config.toml
n_layer = 10
vocab_size = 13015
norm_eps = 1e-05
rope_fraction = 1.0
doc_mask = true
Each number is 500 + 25 x the weight over the matrix's rms, rounded and kept within 0 to 999. Layers, rows and columns count from 0. Numbers have three digits each.

# layer 5 MLP down (transposed), 2048x768, rms 0.0254, rows 987-1080, columns 240-287
494541487471498544511548505530481525463497492502498508474480535525548550506499509514522538505525525508512452498483569468489512520457481522524511
503456486486556496483533538514497534492500477486467520487488469509574475487523495481500470506563494501531538530511469478477512524507508529470527
509480536480497500514433491541571491509485508485500470498494475499475526493515503478489498538544471511555495577494496518511512537491517545486505
500505516495510519542531510464515487507418501521495478450495440502516463508532511490507488462510452520473541549464478514481514549508455470496487
510485523525502501453519514483483506527468503496508477518520487514472460538527468452515496457442484504525488504475540508524492464490496524527424
494458497465564469472506552463518485482532475457485486493484480465536476495498520482520522546468483478479513459498489530495483520487489508487455
504483513454489532520496517495520492488469472509504482507461464493518503469478504558501497515497473481497512536530489523483477520517511496501477
527486465479467543513462539544506516551530513549539521445514480544506541487511500482509454519518482510549525491541465438504501506467514494466522
484489528529465498484501513457472515480525498521485523517511557522515463515500515485506467491498513483461475505571535530473511498459504547524465
473503522491517503469514506479488504469533471510504555511494479492501471502512513490525495480509477479497479489527513507521500540490507433506475
525513513466486499504492503496533485479518533506505489461484487476499531479530456494488485465482478525529473492489479525485483546496503475485448
485487480467502579426522479499502468494483501522474520521534498511579506519543512517534508527509495496501490493471478476564532513544523498517492
499496456531536490522529549506516536532463523468485482553514522491513466539509491450544530503517500519514474502506440467478505485540537512481544
479514489516511492474476502479498515566494534498515463518502535515538496475507510517514484522530463488481490493518493510499496523490541458484522
499512473523497479491498501492481511507493510516456527513522523481533500477473488505447543467533473518489496494542529506513455517521516506590442
497504534520517554506518505493504514469491506511504480508463459486501477496474479490510508470500435472520477482478524527447498486505493515507519
476511454482485485493522540501505496509488522514477500547487486506488522516511523528538477487477524504467546498489494472510517500511506545470487
536513524459478485507510476517469498500555513490487475445504494516485492434466498486525524559491524487485462497505511478516490521517487517478530
509534547482502520500524504522506466495474519512490520517482482496477506480477510532538461476470559513492505530475471508497483508491510503449532
476517472529522522485482542508487462492536525512529486457489511486514518539544521523506517488480511491521523504479521464456493546511508496534545
551463496505527510476480466490529515442474523510442515471497538521502522491511558513479476495469484508500511504502481498529469484511524479521516
492505495465498555488522510508522490493525477489514493512499502503517509520493455492545481481525508543488539486533574528509473484518496530518517
439497466526502473436511530505483497537517463482465480459510509548504518541502491484491463523498501536527548455532505481499489491548515505519461
513489456464495503525522461527502442532538510490481506481525525517479529523538507500466555501456527533500520517466529487565516481517507482511442
555541491521491497474560513504453490493481464501502483506479466489452532456496467496517480511491499497574514504481491455487506512482452513505476
512500462525522512484493510531497529460513457476498506481485451524466547493530465484502507460550523519501470520482515501502507478532515525480503
536488469548490488517501550518442513502488516485478484445505522443479481456471478514555461484459458465473477508501491524494512510561478553504474
528459525532511467485491491450524497483477475498510480501470495504535451510506460498500504524510468492509526451534498495466472491510510513505511
526506503499503514455513471511453521516542468529493520490526506544496478542457490493493513438477488513514480496518524494507512492515514522482503
526546468473480499562493469486471458511527565497485482456530506499495518493484518514509447491541499489475502534525488523486496445502525473484540
560504494505484490502492502510479513490467542536478500503468473532504466491543486532497474492472496511503497499492501488505527560488501490491555
488511466483526526507498517518504472513458556506482542508466513511520499512532477539508516538539533516475508449467528466521510449501484469458520
484465519479492474525478493515507526465572539514515530569485504513494526447493478508503488493495489520522465475471535546479528493492493522496516
533486571492512534497489503540483504501479449510537526477501489504513474486524462499481469465507500505490503508470517519557453492457493449536478
481506485492523485483478491450452529505513493502501475509485482536507514535524500502555514474493495499505500502488529489476477454495469483549526
487476499505490495509499476521503494496481567528473494547472526530502520429452483515502510471487478492505500465491488497479496535499447526513462
490527491474495496481524498495474523512468485526551488465504497538503481513496505542480479489480481467460466481511538531522462461553491543446523
491517485466477515550460490489468480528501522507515497453541498484510557496542511485520493507469490522511469453502507507526503525444499514520539
496459535502504520503514533484509519480568497475484510515488505506486481492511511496511472507499480484505460493496493492506485489471515542534506
503478518483520489513462490440489524471475511521509486497521545488498514532522498462485510511520456526493483540492477468509491517476468515511494
465524544516459540504506557502521526481527486505473508445478472525531506502519492488517481502534485525517526490497524451475497497516511506464498
503498503498515490536529504514492482502520514517493467490521443463528497527506503511466484517492462492494493500518496515461512520459520465517445
495510521539507519467538497500550431535455497514559500491491536527524490489483494477521524492499488540508488427484502447488542558538490491464463
512482518502514525444503489495474499446500537552514503538504502457480495533490481461514490487473465506496525494484537490477529501475500502500513
488501531482529533482495524491481505502510492519528515504493504486490518495480504465474485566530505508513487476467493534477507500523491532490521
543483472511491470478517506480479493479484523546509506500514502464453544495458513498491467474513517476529515466481454509519473514505491411473463
541477478492518523480508490533522485524521513532554503502492505498502513521475553505499510493479480525490526514501468519512472523473489495504496
495477488491492587564482472559512526483513541470511484504536531503482477486470494508508488524523510483515442499482521544563481497512511513486488
474501526472523476502467459494495504488487514512487473510473529513513517560509527536487546492517506497433504493445501520491492475493475486511496
491442524494510468504501517541471537506504490487504478465463436477504523497546486536500486512499483500462505486521493529504520494503565490534494
487517537488491515490475514484513538501492478456555508494510444508532539486495490518533497501524532496473478508523499521497425519488412507497485
511495457503507514542493509501491523493509500531472504506504475526478495480491495497482465507523493518514467506498405503440544513481530510530526
471500534495477522513544501487488535499472526519484471476481487518523490511447488490503491489462492496470485536489486575488529501476501487487523
474493513489523505484495493460493493500517466527482506526504503465511522507463486496491519556524510483488498487508535544490493480518513489515507
461527525515500517491510498510504493504493467475509518472503488511520463524487499506477510490506489499466498510498513495472437517503502494507483
553504542492524493551507474540517494480474502434510508491496491506534492526507514492519475537538480529521487555517512528491507488490517487526474
531501519478498549524493501539485519510468518509438526496525503450474497509507487508519471483523486478512525525523490478498476504473502449510480
505516493540489514473506512497479484471511517468481522472504514482506481497521478540492542460526482518516499456513515506517524544494497489475504
476493496489531500483497451561510496480498517538518482507490519474466485480514503496548477484510515477467507470462498522507469442473518470459484
514480501520471500507504504440579501534503481479502466495506475452483514483498446487501503523499549509551547487501501492441507534514482470426516
544509422502468519484492499515477480441496531479512563495476509504522509466476522511507536520479503504529471532512470489488502499473544461519480
509493518484531483488497496503471514489475517458488511469551485493512500535468502495537492528500517491452492489497482544501504515494485501505491
549505494529487510433492514437494530482508487469508519559492492479506496494508472528494493466533519503522464515506482491500496494505517523447493
488478517502539518522522450535493483539497470461516519517489502520477512513470482535504481512459476486521465461492456509535462502538470505490510
441489504545476480495491496492517505536489507493527455507491483454509505448511501497489455529531509475474477472492468487483486555510515523499528
471485468490517521451461515487476472493488490486509504483511525511510486535476485489491538512496532515503434445521504532494509481479506504469468
494449518452445512524477501525555515516482495481527531480512530485512491490470514471571488512477500494450473515508484511546512479478483549496488
429490508482533544530496497521516502483504469484498492513480500448471515489520495493488493493525500491469514494499465476557491484510499516518500
460546505515496499483512449500491515495485465473484503456500501498519506508493532476493515528518486505531494555522544533521514501509518519475504
477489457508485535491480474535493516470533496479510518500483512529488499485457482496474479487538506502494492490502529515512477511490467534503474
520517536515494484482473486523539541474455502472528482520521515474516446496508520466506476501488555548515511466568494498502488474527516453498502
506525483506503518507503495472462520527434534490515466533478499506495504442525489485560564459480502502555507505468497498509467501495472482504475
461538498482475479493490449551468490504466540487469550493502564518495515471531489513526491527535487529482473513497503520543481482493547514483482
509517482485509550522502490458521540519502506463487513473467548520541506449503416480523534526505492491529500503558514504515488501507523517514501
524483494509505523492498521496497473521517516438497472507490493486451491514500532497493520476500531498483486495505509496497487497528450512499510
489526513465474514483478484488510518548488466490525490482495495505485523459474505528461517485498499508516496475547476486498508514517476555522500
479510502474524483492499529528502507490488487510459560578526514496430504502505494455498463452503493479422487526503486533536484537522509500506471
497540509486519533555461505521496437543508512515485509438541496503520498542531515533467518448476508487502471493519534501550481522475505490517495
494485538501478472512523535521480521505496511523442481514486434516525498500529487501481538499477471518536530515505497456531482530500490499514500
498539516492513519471486518535481498477516491508515526490488493506522557523495511484498531501491514501483480499507484503457503471524510504472485
484484468493536543501522519471489493535519470485510481479511515512474489508489552450525483530480521536495513460576484480501535473448502479464461
552465505511542440455465483493502499525493569521486505437458460527517478467489501491517499485545520507506473497521470463490490468461491503491475
494506505506499495527488511509488481463504448497491458503517490496499491472505492449483479533524518454503493510556494463464520455543498551496499
460493504455456544476493500486508464498530463489513489484498530488524519488530510510491500515506505497511471511527499483500560516520507429415479
426521466510517486498548506461493493481511484494531517493550475494450465528530483484517469501526500510484477527544496489481474492523509480514495
507516506488520468499492469465489467489494526543500532514516462509462499495510510520484473500492516470504517475494517459501533489503529476483480
475459457470494482526505491527476509495499497519494473496484453504548535542514539497480519511508489533500514503503510524511492533500504489477491
478518494484547550496470509547498517453448469490522451496522532498533512517525544515501464467513474516483486511471534458526478524513526513538521
512498472449473496470517500509493478519483481485541522514550468542512489493482444502484497480448493520522514498539486474525514500533476440471530
497488507480494528514469509516464469494459455517547499460496493507512503490515510525516492487515515504506515485489547506497488572491502498530454
491503500511495486531501497498492511529535519517544528475481536498476523491512530456469521499501506444446501478546484511462492486485509519505489
508507487504516512465540471453503447531470502505501477534468478524529508499483446520492484530531502494534488537494470503480517490489509478497515
507488544497512466504501476488495525524471510535492520496545511515543485530510497501497520415539507478478463501472494442538485517489489516497496
532497476486562492520503510497513542477524508474496499534482478480463472545528475550506519520547519481501503457521518495462548509508470499466526
# layer 5 MLP gate, 2048x768, rms 0.0274, rows 988-1081, columns 240-287
518511494475501504517515487521516462499508458452508529487470477530492537496533488480489477498522514481464536463523555494496519485480500525499518
518516480484514479517482498484545515486548511466510517541522532479488457507477541524496487551559480548504544482543503495502512483501507494481495
514528498513504474485499501504463530498496494459507550488523499473471521524511460529514531494538490561508453473506526538481499508518517528513472
484507538501505533511502478497458514515542474485503512494497492494486519487535556490505512508522524479513484493533496492468513526532514469526493
509493559524479509544513562478459531504535467496483516514506507506523476502498476483515477492498454471461513489534502528463500493522511519550490
495524512502506511507517489492516517482467487500474488478493467503506536476471586533505464540501505488557505484525503535465472557465475517492508
416495500498518519474530500488462507541475503443503518491498503536493512486492506462467459501485545536508513495520498516521534510481499545484474
556491475517531509489513496532483516490508484516527473488521419484537482499516493474509530502471497505511552489469543480481519529542567436494514
476477520537490529515519470531500491501502503504506503487510526503484498480475517494517519486482513502520463459471504515537494459535516515491499
535454501484484449498542516470480503510499498480482532522485474546473535514513465494534511484509537508478510519520496508527505540521495470541476
498485527522508522565455507481506495501477455492541528516511502484493533504552506505460524515532493476502505527482515477458536486508522507466525
488504515510478495538500486512472508508498468460507549523472487489537534507474561506501456499523504470484509454501517533467462473506487510507540
540459475464492495528545549477505477496493495525486460505504513478461518483520505524523498488472497513501528509542475442490520486536492509477517
491510520520518494483522541527487495490515483519496535517469498490423481555564516510515482485517475540510506470538526543541523487471533539526491
556502460523516485522515519465480493499454489515515478521483497487489512484489505480479528523477462502542509491524508467523487503490499503529500
470504509507478492468534525482477507517499512475494500481483510447497518514509515469485504513492474449483503503508467522534485491506494526534460
531490514490482445528574488520464494457494491461511486492523516540519496513523489505519514557513494535520504514490511511460524510497487515498487
481494496474512540511481490527501502534483510528525524493517488510486526517507542504447493488512518492535497506498512516482550515451534499495541
515512529493504544503451514454496454522503492477560507479485501455527508489484534479472489516533493515490500541502525496492521469524487508506512
535472533493491522552511473501474513505485502481499472456497479506493485470488533457516496508484490477497535492489508529513494479474487503493478
504463505439480514476479508450468498482495482486495481490541506475460523496492509437562511499498479479502500502496500488497531518516473533500477
505489481489519536478466491458478514549492504489488469477437526492489521531504473489484512502470520525503528504505462491467485519499501461543489
521534560527513498525496521501509484509515481525488494514510516524521532515496507497505491524509493489466505493517497515478527498493533489499529
501571542500532538454472495409502502471493454485471492503499479527538526542503529529481505525525497507460517495480483465482502550448555450506492
503502472517515526481550483504473508532535477465481480494538491480498544487482539517480488554520495514501490505465499519472490467512538491497500
522521498532495477531472495529462507553510521530524524508539488506465463481509493469490492516505512536513471502495506508509523508454485504529516
521490500462502479491490492496511503539497502464488455452532549538450490509491498481524518486478526545514501486520491476512489501493505484515469
506480527531507517489491482477482553496496507501496530478491491520525543500489529522520506552508527486468455497542517483478492517471525518498521
485465534512499464552511513511515477551496478519535500524473516461485525511466517481519504497485524514443503542473491490439491510484518483516487
468494480502473479496503492473536467529504470525508483520486476489490540458491491520511496526509564461494527502496528459485531506484521523514511
507507520540499520550495479494524492473482546489543501530482526464521481498488479472508472512518469456549488534453529489426539478488498515503507
544583528508535476522505509472502512499471471489512474516550493527491485518528500496495524527492473510542482509528591504485457494491534494492482
539483510495528522497460484528523477467482489482538534481469476510493478492490459531504492506509485478475461481519542475524511467474467510505459
509490493523488488531493499489475545521527478495535506468505479511497479531519529521540517475489509506505514499525510489489515508498499520552523
470503500463519537495536497469491541525487522482504509532535485530495531511534491482476504525523482501494504492511500514491514457489481507515515
476521516492488498473479514487476484514502529474485513486520455511495492532544518484507493496487522493472498512449479467475534488493481493552476
499527525512491502502463487478501497499551530488535503467502505507521515533533505514486494500505517504504535496500523510529515513519522489525472
506486519447497495521508504498518525501460550511510519481517483474481484470463480466456490492524518518454455503466477480509506542476509465473516
465478505499475527526503490531500493521501448477502547482500509482506513461526501475472451502486532492494503496464515496505520487554556523474477
506530525491473546515502491513487487448473542515528488530503493477451486465503479487506514464524466478467481504512492508416526483503528523464498
505485561501521481560507505498473515512536529512511482501525506494513449497501505463518511500484524436510511499523452494520469454530469509513511
513504501472496533525525540460508516465484492539506456497519525509526506519495515494518502519503503467491472483499545465493547504485527541494467
436531463506487522515513520493516472494480485496536496504503474497538488531519495527457493532540460473480559508465514527497536465517504517500487
496511508522528493565463484521473500514518541525478509474496520536495558527437475465493467502504532492483509508542468518510512532537533477485485
512501491522484502481526527525493520495469505487473543473479515479544526501507538490503513520517527457477522523460504474504509517520516482464488
462496493493485482527537514495502542506489542470475532464537512505512507450472502485529525589549489492479479527560488445495499537477506481464457
478494488499495503510511497524476498499540491475484455510487519501522504529485506498509480513477510464491508488516477491461480488503480481522500
510509496512494446474486524501472529484479495534510552522484437479506522482446506474447467528521479502495545466495478499496515535453511518524460
506467473452494550521511519519447518535502488465483503459480485515499523491483488453506490519505494508488445526541519486507526517522514500493524
437528478453487491505499532510477442485459511517472497499541556527494484485467488471511512477504519494451522496488489486488567517522529506476455
452530487497476524563534468486461520502469467502552503506490508511490485524480513549511491520499500466464491496453543512460508514475479501521490
500485517489507426500473545492501457497486535512477478526499486492473506507478542494500502495508503516524490479523502541475487528521516526488479
520459477532493476567525467496514504482484485461471484528475505503507481464529472513503488486491500484495495507500491504511503493516467501502487
492513462477484497485503512466506538503487501494498489495473547508507458477475427504502491526511501497502511525521478525480509485479512517515481
510466517520461511529517500557478485480448536466497486496518494492480499432516468446502475477473486487492508483511492488465513499513500475510500
526478482462510491477509464492489534521499538504425506477548490483524526471494453506467483509502514476544467479542534432526506522528505506497492
498516514486488533469516496493479507506574538465491466521518490515468524479499529483528455504505495496509420517477503469525499494510477497477441
507490509485523511493560496483480486499485513514526563514491503467520520489518540489491480515566526466542514544474491454541534505530479500518481
557506522514515507531504491452479508531486511426477499468474475518505487498532473516513542523452525463524514466536496442536504542474450492517462
526494501514501466505508475499517490538477550497520486491467501442475516467498474496496513490495504465556502519542494478435545465507507511518515
495489497487523508511513530464531519529469514517491486482524516492512503503523513500473528510512498458466520482542491514487509521525489466497533
487507515527491484545484506493511461505471498576481505460521472487512474498519505509484506526496534496436481506500549457483523534490539488532503
462499536477485526512504537516538503492472528497517503476496557528471474483482488472535528500447542486459477493542492504469485490549514514492507
547539475485475513521474463464494494519482503477509464473481488491508471480533522501430483465521510447526496487528528508508496491505515485499481
531436509513492494497513514525547522512487499536512505475453525490536542487472477492516543503494527460453473485499483499504473495518511489512485
552504472475489508486503490513479484540490488480482508504523462484501427565524477484516504507472479492482529500505522478505506467511521544496471
496503523500531493511552544518483474498463523518490511492488445514523491524479425475508496483426491478480489511475486487501494549528458535457474
493524490545514482529525492491467527465518453538435514480505476498536518491490549484524508498506534480526562531465484496483517550457543520521454
518508520483486497475509451494546490479457539504520507523523494556474504460504499489504488489544532530502415491522532512453478530496544491476506
511528457476501485535472515443527458498456473459506504479454492495502473530501511475526513492500474502497526514515452532502547493508512477543502
504541516539461490515453533489495514501520504511515503466492524454512534535539512534485499542502473525499506533465512537480502485496530509500482
482507496513501512547486550473472511515493481479498493517551494467496512504533488446510479519524488481497550501439507468512506475506469472538475
535512504491495457487497489541487520518506504482471491479453505500513511482517460510485533543513476501522501544519486492431492544414521491493470
530531530541519509512492526505479477519511482479506484472495471528484516518511519474486507523503502483458524469547519506498545510488528478513482
476476488543494487470519566485511509493502520493501514562492512504504492522539530500501482514485438532478527509511529520494519474495552518484504
536489479489528478521495467481502477474469475476525449477487517508525502507490521498515500522494463473520523468469476488479487481478506501515577
487502514527484498482506512490517498440494501501541512528505460508501506504513443482531508504509525502515532538482550512484495499521504458513508
504481511515509504512469522529526499516500490539505522505510499461471505468492503489479494507512521503496535464556493532532476554498519529476524
494489565478488507510467543496473543494481492479546529453482488475484519503523467487517443500510468476517519476468461507527506516477543519489468
503503477524508467510501497486516506549495493498559450507476452493452456496487480481500483494525486501486479491513548495476534464449524468544492
563443501477523427534462515467531477503474515560467477417456388547588501501484473474526497465532459463485442508504524438458527455438530485546448
512509528505510520492530476529517480522534487505484458501446549479557562513497497491510482521534500506480488492525522492484508508566509495468513
470523490476511473504497517515566483533500527470479473485518524522486495478470487474482492532463490490512454493506497471471512474467485507511459
419509527521527420463536478494466495561509497491461550501535551503530513514556466535483479531540531521478497507492529496479512493494497538481517
521492498505487524518486485470489524529516525507491531506513540500501456498520508527511514566500470485472541496547477487422460520487527497490499
517520500513491499503462519493500488531507478489513520471542482451482484445518501524495507541498509514453526478518514482552495590533502499502504
516513469511514509538519501497441485502481472473496492458557469497529520511535465521469475496476498524526480514540499486542459493472479569491513
492529479476478513513486565543536551491487486470519514453542514486495511540507522513500533503533503505487497540507519511510505508504504499475512
524512485478517540495505499407523500500455527540512491506485469472494482493502508479489527470478456474509507537501521481498526534471485522506536
525497504520506486535498506535476543513528482494470496472499480541562527469475483498465498508496502536495489453499493476496531527517487491527512
490466546477487512517503472513489503528511526510536524508536483483492514483523532487499484468481511548461457543496529468509484525476484518496473
514495516486537515498471498474502518534480461510475478444492529536499556505540499511453522499562465490525504507479481479506521514494467494470488
472496494527503482479517476525499504464499485492521518514535490500492502504506497490455490539470480495462475486468503470521533544458492502506501
520485454521501496510512484481530476496485497478497515476476561502502497454456513494481516548552499511520504501551477466504506510532499528468542
# layer 5 MLP up, 2048x768, rms 0.0263, rows 988-1081, columns 240-287
504488485521477520493521511529464516488480434469525496539519482536500467530488531522475508471519465506504485471446493542547472518460470483491516
524502468463532527492484523555517497528503474480504521472477510508505513510482553505504549479502474514495521508484490493524526508468494503531473
523514531502476534573488520501508512501508488523549483478504480454455458479490524529493427526489478548507481492549512491486503502487493475491502
504479521540519476486494517494509526516502517529483483521493526555551474516486543521499488494517496524506482456464455512512469410523496473510498
507513512475485510496511498457486486513460509521495473514480477487487531477508477525475499485490475487503502460511505538522518484508503519490443
515527484487482481491466495554481510488467490485521519505537512537482544488522494509508485462495531518512528511511513527502539498455527498457448
493485505461554507475492534541507507510475544474477525494489503518454535446483506491468494494502542495532481521487456475521485512480482495482495
529514479511518488540473523534536481483531468524516493530498589450542499497498542488474461540518482470475478475513549537483492500459484517503513
521502465522531533500475483488513554489493535447493431467503494482476500495532481504509516562498472463507492543489481481468505534521519506472465
540462523487509458466461503518522518477487508509499484470474421516501511488563515568501476456474497488462483486469507469532507497445525427502500
532508491528507520501514541495516502486501510510528535515500507503482484508478453498513525467553512471487517510515510495496534485564506473492556
500483524535540505497531518448502488492517533506506541502488526541484483496499496477479454488523479501508502500465507533520504491482467494501583
524504511552453485463521459542493506495530463496552516480510479484502475465556529473458507530542510536539500466484495485521521524509525546489494
485560446464479474488554557481512481463487514538509502504474542464514550510518489486524506498489507465512519510527501493492506496490464446506546
498528538555475546508517487488476494525540512461485550499451441505507527432491443497508490498537481445525489503498517531500517502546482513506487
542502492506559466479499493510545499548488470496502529518518457488506455513515519499487482455472504509516490469473472529536472510527494492518511
467520492528520464471489493509501475524467533509513539487492501449483503468538565490488483484508472524497458500483507495527507505506503430514482
509495518473514455505510516465495456519447520518477534489540523465516520520473530496514545485481480540481513487483478463520475503498453480528517
472495515545463497512486511492464537493512485507482456511500476482505519485478476510480466501472450496535516528490544525505498511483530501495500
514494488550482501562524486501465493483517509518485456464468493501496474516495483475490531491483514519494519456514489483505488510511518431474526
523472526520497485480483515485471485511483490484481469533526488476504502476531474523484455546501512492474496492521552532475520477533503515481458
492538490512490491500505512488465498471520528538468507482493474516496508508498489486478492532545540462500514527490504494471565465475517473490499
464447446488467474425501491499522473496522548479493499512530486478510491452518504530447513513520532545485513521531517498514503483547510511512490
495484495499484503458502454513455486462532509508473521529443516480515495466495502464544492453542519498536541473453522489479490497471465461508502
494540486459476486502518513518519553459468509482508471513569528522476505468515491482527489462501522516500482522503535490462466478530464486498507
532514503532492474513475460546431499476525499522518507513494496422449487457508467486513475510488499500499476522477440502469508485545509514507517
521492493486475502493489523527484450493486503483534456493500482511508489553503507471519534499520499486531525474474511456498508498545469531524459
502508481484469514528516481530502465520511517504514447488505515551498522520473506539497530548473490504469490506537510460499503510508493504509521
453507495500483469501526432498510515498485533508507479493461523487495463531520493483466457497508564453517549527526490519422527515473472475474508
519520561557519443490532491520495500527504514509471514499539512544513488515523461510502476495466521551506457508499543492543538526513496495488501
492559512472496487492487474486477515507448552477528523483494486456487557481518502517538543474514511479511538498461517494468490503484480486519503
535503478528499497530507463512475505495503454521468520508540519491470507494540532489492520503496498498511493487506521510518534508512519514553529
471475494500499526501486490475521500518501497494488513483490586514471529495505519498493512535504507493523562493500470492494511567517508494502499
479474476481507509542518528539524499522475517507482497527527522516494490490516549495446460481473506498464487503516487481529497520469465517478457
497505467491527520472509469519469512506486537499526498525538488525460483459471488491489489507462527499486499480548519518475508501507498509507479
501467495510465529529479540539507483490462500538525481539499514504499545542500516470450463493459513471496459495454487522516541519505477525499477
520523569523517462502478497500546526482518508506469510515496483475507526466508503504510510486532473502473498547502514527524471478521519513504485
523529463497529500497524468481503501467512451456524482490487490472526500465477488523501481458535527511474499515489472539509501495507505498471505
461527505495468536519553500541458497493453531499492490519486498529461536516493475447504497513527493498489495495502492513465518428500512487488494
494492538519482498484499514513462501487525483485495522481528488501484463508506534536467514513489532513489548498474513515513442527536499498484500
478512487531461489532475500470460507489549447487497474495486509501494486498503495493488525443498479496460538519496472516504495518486490509541483
517447479494482458510476540504522468505443483482510517498477461521451471458502468521533505460508473449515495469489519527498529469485491516504511
447535483505529480511498486481506494496487492474525508505493511508528478474538483493475522460479476465493489514530472547499506445481443508523516
491554520493488508538486486514517504461499524508479542457490482544502521484457474504473459471533518499494506485509538553485486476527464481490542
521535483482511450509471493503522468469487517532566529490500532456488546517476516546477465535482525537519496477524521457505510540454431479481484
487462502490525504494486523476524482493498536521526492485501540505482518460471519513503536501485510513497530544507472469514515476514454482506520
524481516498501488478469468499485504516496503536511460484465493516534472508506490464488505538491495517547495519559455520473504494492510492524493
546463446502498475503518553534515456531496442472523525516501548450516511514464483527470514469512526494496460512513508517496541501518495569484536
508511501489476468512504492502525478491544544479539540506547481532494494467471478521492497544479475497513487516479503467529488529479509519470561
488464470503497515496480502482476504477497528569485447506497499477500477461523504500518507480500537442526475563481490482472513495534546478536518
498480512522483501536473533528508525487514486472477513465513447513491472558541514491458479501531480491502508461504504499561447482536476577510509
492521450482507498452498497504536457487505481515519528504505433482482556561485536560477472486543486531505502496499508517517515512502508540524506
521521485515500487514462500515522514531499458477491536546518501464473489492500493491540503496537534523517427513497485528480461516472463510486528
505460512466484501467489492476460483511503517487544530535504463507487509523482470520533475531479469475534472522495509492493526542497513517497545
506473496503506473491511486520447527463512494510452494480512463497486486464548484507489469459501501528515532525519436456527529524490489544521545
514540513547508504546480496527519518498531458477491518458454493517491497521505512445476469490495495529516482508483514487504530490480495501485486
498582528512510462501484488487500525513474446479494538477503515486466476504494526512496489545494489527489464460506495493519495502468478531478504
489507453475501502494513498505493476502498451504487495525495472541463547483469455465486530491479501450517494506503556515532521498474496451515477
480510582484471511575476494486513543468487503456513489524463485457486505452494509475486549558501528477568582474464470467500483503498523461459479
508526482486515509549507492483523474491524534443492488504487525530490526465497509494465515481513480506463495498483485497492550562501518501480464
492521481527440519529512502493513519485461501511506479502482506519505502516521538495492507487495508497489480546514501508506511520472486511499458
518461508508501466489511506533454490501470463549504535486438486488487518477513503501511494466486508484485497514501537573463526512456479495532471
471520508541499493483470469528484541490513561546536506504512498552516515503478513502513526543475482529466522478496547500480495518491474496482471
462505500530485471523505498519564542501472509535436533490524446509517573435475546473503468484478457506499497483466488521472478507493465527473546
519492506519494515495462509496487536492514492478468470518489501538514495457499470496466524516521519450483488457519536547503485480502537542501520
460539515438476538524509507456502501499558478485513462550473496514499465492523521547501518506478475485515492499489501476494528515531511491500518
507501517466520474481444513539512459485517454459503493514545441477527529484471551482556515495502499503488472525457550476496516487500492512509493
478474512492505511438551518498469510491464486502514545510462517510475480512443491511494533526519473493536508510497460505487502554477527479479529
439531456513500497486518495489491504508534472460516489495520534528532481490436495524505492541523472466500509518518517535535508536485475513464512
502507540499543461476467492490463463482470474493466486504467475543496543511522515519514537492493522522473514537500502468517525559415471495497518
536492467495502481520533464521543504520527474522478478543505528505449519477494527524481501478472469474450493506542500527493521516498497504471463
513471505505510534488529507514493496514499506506487473525503526508479519489498511475490512470489466493465508524502515445492534526496543474437497
522505489513516520548474469494474497465487481470460488492499484479457501469434561468519539513482521513465490563489561462459519489483482532506548
490506537533446504511476534516475522449530507486510473494516501501527477500503488507494523494500522519494526522468456462490501505485527431490548
483512497523522489487502520508506486470506503503490513518508503514511514458495485485497538531530514484516524548512464502478484480543522522482510
516489506500473472483475507468494473490508533504484512552485504516456529516450467475476534483495480464467497534473492502497515563539463581507501
489497489456510515508477444521486500548518524476488477458519532501457528500507485472467512517498517533504502470487453523473479560479452467506474
507531507501516474467502525500511524514479501528511523494506491512502522522484499470530530510506528490526520502487530502447499494525494508510521
520497477467500470514543486500521505500483493488513486510585534491480465511479483531501515462474488489525491475490480499524508452525474508487525
521521503525502432462474514482491503484515543491485550462521484507484559544494532474443505522461510492495495458479507501521494515466495459503478
487520496520462525502484501501502513466504464515559485517523509519496480519489510543491544530485535461509532522461544521516515535501486487497556
430508500506518441526526470488471529483493483531475488546542480470501474466459510511517525545512435484565495501473490492526507503540505515454514
464557543494535509453473495455484528541504537485491464521512562484520499480522475523484458492500496526450480442493501502492530507501512489511484
536527473580527483471562508497488519486505541462507504503477505458487512473548495497516469503497521479529475501512492494466490504493481520534482
509481503486534477502504460505481495501504544484507496540520551479503460490518468510507511536525545563452460502519512493521511475525504483502479
501472490493483480474513504530511480490532527474492493495504512520497496507497503464515520518541545504497464482490527501531548517510496494472533
490489488524493498460557446545488506464511517537533487482497544498528463485514528516508473477481486515472476508504549533513490484508550495513529
516524523529528541553477560510465477476526526456467524528462481494510519518498503501513509530505547522484523493501464523524475525504561463475508
496483527495493529489523438494539466504488518482517540488521479532489466519469475424516476484519507504490482499502515496519509483523503514516502
521496521496492483446534506503486530509504532515518491470511542506475462445509440522505550520515528480483457502564465514471508516513486504476505
494488509512519440489504454520517465519484486509529546471513523472537500462503529549517492482487471491499507494475504539479506474481500468515503
495556482508514483504478531516534492494488530506503520467492496511470471484525480528501539528522521477490479486489484490444494493466496478477517
497487547465523502539473492479543453506510535474513542479486515448535504534513549542460467512488541536524501465519551518523488470501498501454497
519516532516518559505514488508479507531550500489488527511493495488494472544473513513531484500516515488497517516486538517517484496521467508513526